{"num_hidden_layers": 19, "hidden_size": 64, "num_attention_heads": 2, "num_key_value_heads": 1, "head_dim": 32, "intermediate_size": 192, "vocab_size": 2048, "hidden_act": "swiglu", "norm": "layernorm", "norm_place": "pre", "norm_eps": 1e-05, "positions": "rope", "rope_theta": 10000.0, "rope_fraction": 1.0, "qk_norm": false, "attn_scale": 0.177, "bias": "none", "tie_word_embeddings": false, "parallel_block": false, "init": "normal", "init_std_qkv": 0.0498, "init_std_o": 0.0, "init_std_up": 0.0498, "init_std_down": 0.0, "optimizer": "muon", "learning_rate": 0.00669, "lr_mult_down": 2.0, "beta1": 0.95, "lr_head": 0.00687, "max_grad_norm": 0.5, "warmup_steps": 200, "schedule": "wsd", "decay_fraction": 0.857, "decay_shape": "linear", "final_lr_fraction": 0.1, "batch_tokens": 16384, "max_seq_len": 128, "doc_mask": true, "z_loss": 0.0001, "train_tokens": 139000000, "max_steps": 8484, "dataset": "wikipedia_en"}
Each number is 128 + 24 x the weight over its row's rms, rounded and kept within 0 to 255. Layers, rows and columns count from 0. Numbers have three digits each. The size before them is the row's rms in percent of the matrix's.

# layer 3 MLP down, 64x192, rms 0.252, rows 0-63, columns 0-95
093:106163116090140134128106100155092095112138134109142138107128133132134165148173107112131146199119130140102123068136154100108119157117138177088077160143124151089086128117113112130138105128102167119134141150136155128174108111102152126084075099164125164109135122147148108147117121159121114097
099:112132117090117138145116163133129049134138122190153168168137110168111144116119172126116144133169147125133145125138144180153170161135117108152140127135091104166167154141123113145113134126081151158131121129145068122126099113112091181143084146152115113131148155137102121132124122130127128190
103:112145090100156101145134091178139123192129146115171125119103090135141090134115145111134101145086100066127138097110149153157098116082127123095155135126115082120157125133113161081149110129157122155105128153135107142153114139119149173142144124117091144142118144125133147134115073141121125104
097:121123143185101143077123109102135122118135126123084100131130131133122109124122118095146115132157124130098107137136112159140107083127125121083147140167097127136118090128131125143124151132120149179108114107122122135116130086143139115169105171105132100160139148132121127165084107128150139136
108:144112135151104146135143138157145137134089107116126120193125115136113167101118134152158077109130155120141157118109125065115141143122173134111132130149152115141142134089126067105136145146130120105115157116108089142128102126154144133116147110110135127163137113158141141173157164122151105113
101:139117142106140108096141087109125130139158174158138071113116128187139141133122099130158097105104168129115121122120130144128115110119110136133092116098113112144131143140091121115127168144108133145133120098157110138120108143160125122126127145114135162118139134128080109135157149129140122107
105:111152116190151128150140130117141086139114114175130118145122158144089090133119144123147148169146162133117131149114108170143122139131126097187145164157087149136084136147185125093130099141160147104137139153130138136151123127110094165125126097113153123160166108143116139162112135137118097144
102:143125146095109108104109126072171140134126136179106155121104132115131124101128153152116169133084136177142113187110142105183151121156143122073132076112119129071170128158110146155149088130143146120149138154126135098129106134113089188143185146114126120134157116134066114105194122164118110139
104:132131129135122111072177131145112074148074120128078132163107125109139122123123142115142128114117174122148159160132135188138137156109126131156112099131134105092108088130106119134089136107119153145124157110122141123125085153104123126149058089137173116135103134098126140134106107106143155099
096:081147170123082128111098108152150126156159111142138111140103133161154169121123130103143124095140127136135127068100137115133141112159122111133141133138146159125145137135121162124142156122161146130151143167156119136132135124119129134146135112117120125115148124105169106124080087112133100120
094:164101118118087118109131121127113086129116113133118115103108160098176143129109138108157191104117125126121139148107090139137119153127115099158136123170141108130114132133094181129141139111143114120083074115092129144110158152100117114112152161114135122106089110162126094221133143148146121144
111:135114108136132137179132108093084167133086119169150168131159113148140142156151128113134116139169103120127168084112125110129145180109162115091165103086135095127114183124165101147124124124123116163109165129112092135130146111108119154140111108149161136111110134127116125113130157129119109099
096:115153084130136154104099115132094130120151126091108107100170098115147129128133150093153114127129152123128098155140153178116123135090122106133088150065120133129133119132143146150123151113106109144122131120114137144106091096139125108116158142108131167157131135138124139121084147114146149105
105:138145102131150133079107182126077161109175082155074131116148137165115131120108116113120097094133159108122087070142150142130132128154132140173142160142132092094165123093165149133120088158094161118127125124142115139117189128137123121136125136164164099141111122134123124144162136120140157147
103:146144167142131160125159143195182128141122094161133123150157171129149078132123142143150168150130115139119115155137125115084141094132103151145131147123140121141123156126135063130134120109124126157084110101145174121140110121144142130081145085136120125143107132133120151098116134123107110125
101:160129128179110121123138118103133119174152118135161098135123106175144117127144130109124075179102119146128141124110123139184119157120093138121111086112131116123080154137118107107146167126097093079083143149119108130112159092128120165167143173130141118134104161109163174125159112140121099167
097:116105109080113131129114121157133134147128166114102074122148183082123142109111128143087146140179152140121119142120160145126123089095121168150118177127133134119119127107168143122150167118133148096132122139101110110067153134087121147125128182146125135066118142163124121118143115138117141134
098:134153133187155146110139142148133103150122143146140132112127121113152117120148145108103173114086158120102128162115103090128098112171167093150108121142143130131120135154145152102153129114101141152112132116122138134102123141143133114130089185125139163128166115174099153127106145143129148125
096:145142154155155159108130096158164118113167130162118124116123134125071106150139094162099161106118118106092086134088148107157107117125132108140177126139110154145155145145080125137119128139191121148150131122161118124123124122164135115123128110090100129105156103132147108124113123141103122171
101:105141089154148115111137146184093153137110120129127168097152101150129116113144136133118134170061114095124164124177111143084141113125125124114087121126114150095108154159159092093143131136151099152116127185126140128155165154169129141141181118136111120120117142118135132097100158137115127089
093:180142110127144114125133144158098180160114125148144108134131123089096137146131135127140066101120154146139114130162147153148173130117140137138128105145121165142133087120105145149117129162128163108107094149138101118135111108144127159145115103129183136148113063090127148128153150118117124137
104:123133129087084103152097114095138155117175097123119107114126150145107150106123131086148120126154112152124130119137146104160087138142078097125137118124148190118129130109157123112101143126109107112127096120142105124133164112138140095174130157174137108115145135109187142135131122117159148128
098:137124122141130122133138090126138104147154148125155122129106096140154075136139118149127099111137105120092126053096104113122152151116130104134138079151106095132126164155154111118155078124106105086148111134130138134124120155081130155145125112127115129138126111093064134154114131130138105063
111:078125132097164124139126088125125149113095121109177135116166125100099142130153097151098103143117102131110101108100111128105121117126137112149101141090109157148141115158122151172134088124124134169159102144103118148169122106178124138135121118140092143158136138111222139112145137137119086133
096:105108167086121147117122078143101146121117162113149081115121136152156134118156127135123147132184100105134115104134145126110095117193125164127125094101095122144119146124132184124095145148091135146118131107092155119113116076193130147095099167121136095090154141135137120143148101123109124087
089:120138108147146138131095104137117065128104082093136108115122117113141145120102172148144151131130161173143129132095112140099100155113117150134109139132103117111149131172135120091140118094128100124127126147151161128093115090144121112130183131135095097126129112103138100173121148139105170140
098:115127141166170121175138154106158135140101102107114144160118100142135106161117128171122106111122121085144155095147093108143126127082118139142131148119119097107054142173109101164123144126139159138177179146130145135125144145137120160101159106130128136147115152120077138112106180155121104140
101:144143138152124088152163128122100150109102100133186168153080106105154125161164138110125123139080119157155108139132161121099135145167156073142084133124114113150109141111111170095128081160126148164174126131117085123135152142127112108155110134113110106112146162133163133135154160119114128150
100:116137088110118138133122127141095099119089166169118184125130141113138158135170144107113128134159109111145098103103135120095114112162129152146124092148176122134114112111151125149130144144145122172123139136112105122142125131119138064128176135091130123158059102123158119073114114127112122101
090:079154130172155120100127143170125124116099105113134080124114118107106131119146099105116143161142126164108167102140157117157137140099136078117149155117148115140109125144130110103122116146125120146135095112177129140102118173127128110146128087124133142140156126132091153115123121132150121134
099:162117130096129122114141142109183134128149210084079142111135132133135098137121111111123137111155150132125115120107107125118107125115155146076145139087113148124167104085121095120122178119130094169124112132129131140158121122181110125139099109126093139167123145131125115139128133117154147145
111:095133114090120142085118142091159134051105134143137084132141100126147131106120138143159126097145140094136150147141093127165164120143134107112142123129135111165079088083136121134124119125144139173092116132108091093091115117130166149110153118155126115130146062151159110112172112112117159140
099:145130165091103157169116124128127192076192079108154152151152140121142110136128075146123125136124131126159139115150139104108149091091133136114147114128161140123132095101113094161108147143139144127145161127151157113101107144122138115126120126132134095090118093115099104110094067120150128115
097:100107157145141121157119146101128162116102060118138121130113174146118131134111138138160154125132150149102126124169106108137093153122110156083139202127160170113174180135140119132162140104104151113135131151121153123111095110125130155123158164141166131129177113126125153110118124120112155118
093:106132124116129120140101180088159107107132140121095080077134104125170172121087184141095088118133104137150120154147108163156153091094126098100133146112146125140126140154131151103092118125145162120097109135162150142137119138147154140114108115091122132155115133080117095092121134148142127141
093:111108168095116130182093105163112101110140111117140124143142127097088127098098112136126138112093104157139105141125147106089138130176103160129097121164128162131174139156146143102113124119154101070135139108112160123150143067117117085156084111160127104105127102159175141092133066157137112109
092:180123106148144145104115121131088121109149175086070168134131081210122150125139147110112125143127097112086117121105145175151092122154139157127122105135117118109088101145123128153119117101113154131102130086123126122129116162139146156124121167114096151117106113138125117099135150131086106143
105:130109119116173125118181134142130159147121141148119128151117119091064139125160153120087145124119101130147173098100149172134130131104146150106095096123134157126100141174121119085132112091128128101145094170116157111080103123145107111140099090118154123111120115165130131091147143140110128102
103:102141177164118157127099116126152177080127145099077137135137138093111065141101105120118155132147135133123158130160105107145142113140104127126132134136156141118153111124110137127131169110164114089105148108102110106152171112115157122117158176161141134128149147149146096107087094112165192143
097:160121142080157137161094139150124147138099160144126133097111095137156140137158148119109125152092125108102112124081131177164190114165141146113129124081111123114109100148157106171135070146102099142111106105135136146154080123132108089108100136105120166136116147148099151119107128131118121126
107:129134129124111101140114139132094122139170084125120127121133130145136137149069121144113100134139148148143142136128127100116121160166131098142156127079139172158156154127153134128114155137120124148145101131123135121143112138100123142116136130155167114181121163098124143151121189115162158085
099:114138146095096156129131142064128101176139127077126127128119055136068122140117126130118120137181141134124135156126112098123176153134179104108097138132142100109151138122123144165114130141106124109080131158124123138132103135092127096147069085119128116125143187116122156099101168133115127102
091:147117153153143103182136123177128094156115111103135111103137145139165107106124177106121119117135144123142109138106135110081108141168111118105162122090139168133099121119143160141131154113107088143149146126118109139143088106125138155107130100122144132147080114084151135138110131124119099144
099:177160097120129140139168107098139150139087160116151145146092132113133134161145186115128096144098117107100115136151135122137134146142101120096161108122134096125069143112153161101114092135160103160097151096133152120121107063141100108140117148133102149133174128146140136141104085143126123151
096:121123147158125138095142128188126166135152151134141152141114130106109160134140143090137152114116102101108123139148112109129146108137136145167140100135137106140125077123139132115130133127124108113135136110164086128139193120103122090127089119142130137082152103169121104153118124098123143163
106:183106118174147138106139133086141140129168118113134119119131119106146114116110095145129141130106105119125159112123107144136132144150110154128119122112098132096140128154131124121112141122106088118173141103103149118110105160122100138119126103099150136126104141151084124145159127148125185147
119:104148149121077128158120130085108134141137101079108155155135103110160151133118121169142090134158097123131131099122119132117163117129125137198167144142123098092143151095159142120152138128138117088140182099147108125158142125151095141098151123120124072111071134102168148152091163122117135115
106:081124093126105130135131125110117149114133141068150125102160162107112108117095124169147136102136105147121143135136134163115115111153111173109115148124112122135149128093141135138112133133132150099110105143115134126109180219171130153118143125115165153154101168131151133142112151120143140165
123:158123125136134151156100130113144115104140103142140127153155143176164113114142098124149079058150136146146108150152121119096128097124143131132136072143153159114121137095113114135124101157147127116143118139135155163105193147116165168114130133191123157121127121126107138151165134103147153091
108:101088062096128137115144159094103094137106132134139138066128131132160069137137179140152137111128107138124106151168097088101175148145127160064112118115138169129127132131095137143149129142155109161106055127103124118162165123168152165131146121160115141129149139133106152135114148105094126149
092:133123126126157108188095141148110089105155157161103183108180137127119142110112102135107136152142122125140140072137112136147083135067102133122137145131148062129166130110145108180089139123139090135112150124136149137133106138138122104147110125118108135137109105123145106147147131132118074145
092:119143181129137156167132125089141110088109112100097152080114149131147158106088170125102135114120140152135108167129169124107106144135110126149108142170164134135115121085080147143109147098134159088130122076125137123144114120110136157133152171119150110066148130131135126089142108124111162158
095:098138130102094113078144152122147135132138091111093145157114102076130101152140126132134166118103130108129123158165145102137166158067143128149084144141132094109147109129124132169116124127118161112181163164106136121113148082102116118086093117131121137148101074099119156134117075134138061112
098:125149102105113118099108149125184108156149089133140137117137169150056133101137116143118144166143127113122112128118138127121140136099135101109111102122133176096178112117117098123129110115191106112121133137125122140132136162128155088147106130107131145118153100127105131112130070124116136143
095:122095112127114120139154115125124148155110172127114108119125137133099094136160139139126104169077111159124131129135173099131094109141125105144122112117093117134123088120143129126128142135134145142117166143094113110131185206133125126156132129089118112129101178127116099151184105123154120169
092:106123132142118111091157126110144070126118155114129161161153123128153123121124127102127135120115119102140130119134147108127165073149144134110154126176094139133145146133104111140119135131141162158119159150102124104152106164111130129113114089150114159151154133108124145098103113108156083091
100:151127104127120098153140093096133123089104172112131099135114127125100143155135136149145187119149144111133135139110144095127134099114132173062141140101109157117157110131082162148155149136102123100104093152114147131172102157107098092129120103096105141133158076073114141156108117139121128165
107:130096169104121107120182126139111123115101087171119114126116155119141123131130105117136163145100112129144116175119105127098111137134114115135099173150173110156107167123093146120119161120102110044163132127135125117103136113140131136119139081126106111089055152154120118126161117097150115148
106:145091119100148129139113159153101182132144157165167145118089138105104141123123062122104131121107147132160140131174104132112129113130110118158102141126107161172084108150156122083137118123115115141148120102139107131072095146112153045119131154099124116112143140124128156101100158125113130132
084:133095148144119123119107130156114081118138125162128133146135143145131138138169080126161118155151135151150110137116128142159134165122109156169118111139144105120123065111123131094133120141160129149101129176141101120153156120081154063128167206139119101061149087116129121100141114140129149109
096:084125153171117115130110117134177151113144120114090162142153102128082144098105119173130116116149156169118127155099128147117086152147126154115199130119116139151158145130088129109140098129101163106153152106144123159093156173141146079104146125146109134111123176131146100125167155131153140145
097:132138147151089130081146130097125132099131112127121128119126172115128118148085098187143113127142118152115179119115136122117088169108139176119135206134120137136107120096123105123161118127132155104174157139129162125136137080098099144136152170154112126154165126124097108132133107133081128129
096:159146097095138115187142142105130160139178113165129096129138147098139100134135144127136154136119142092162123128144141138163097116108140140091141168126135105155126126113103101117122144099120129077174102132154149141161157106138132129147140118138151148089150107127163100133143163119137120144
101:136113136170107131128133158166146151144088131180134147149109135137166131115144118099098158136121105125128116157130075167127099129132152060167112160153102107162106119131164134109120124130112102137142111104152138124142099130093145162104141119106132131131157146115141104095134136109153121093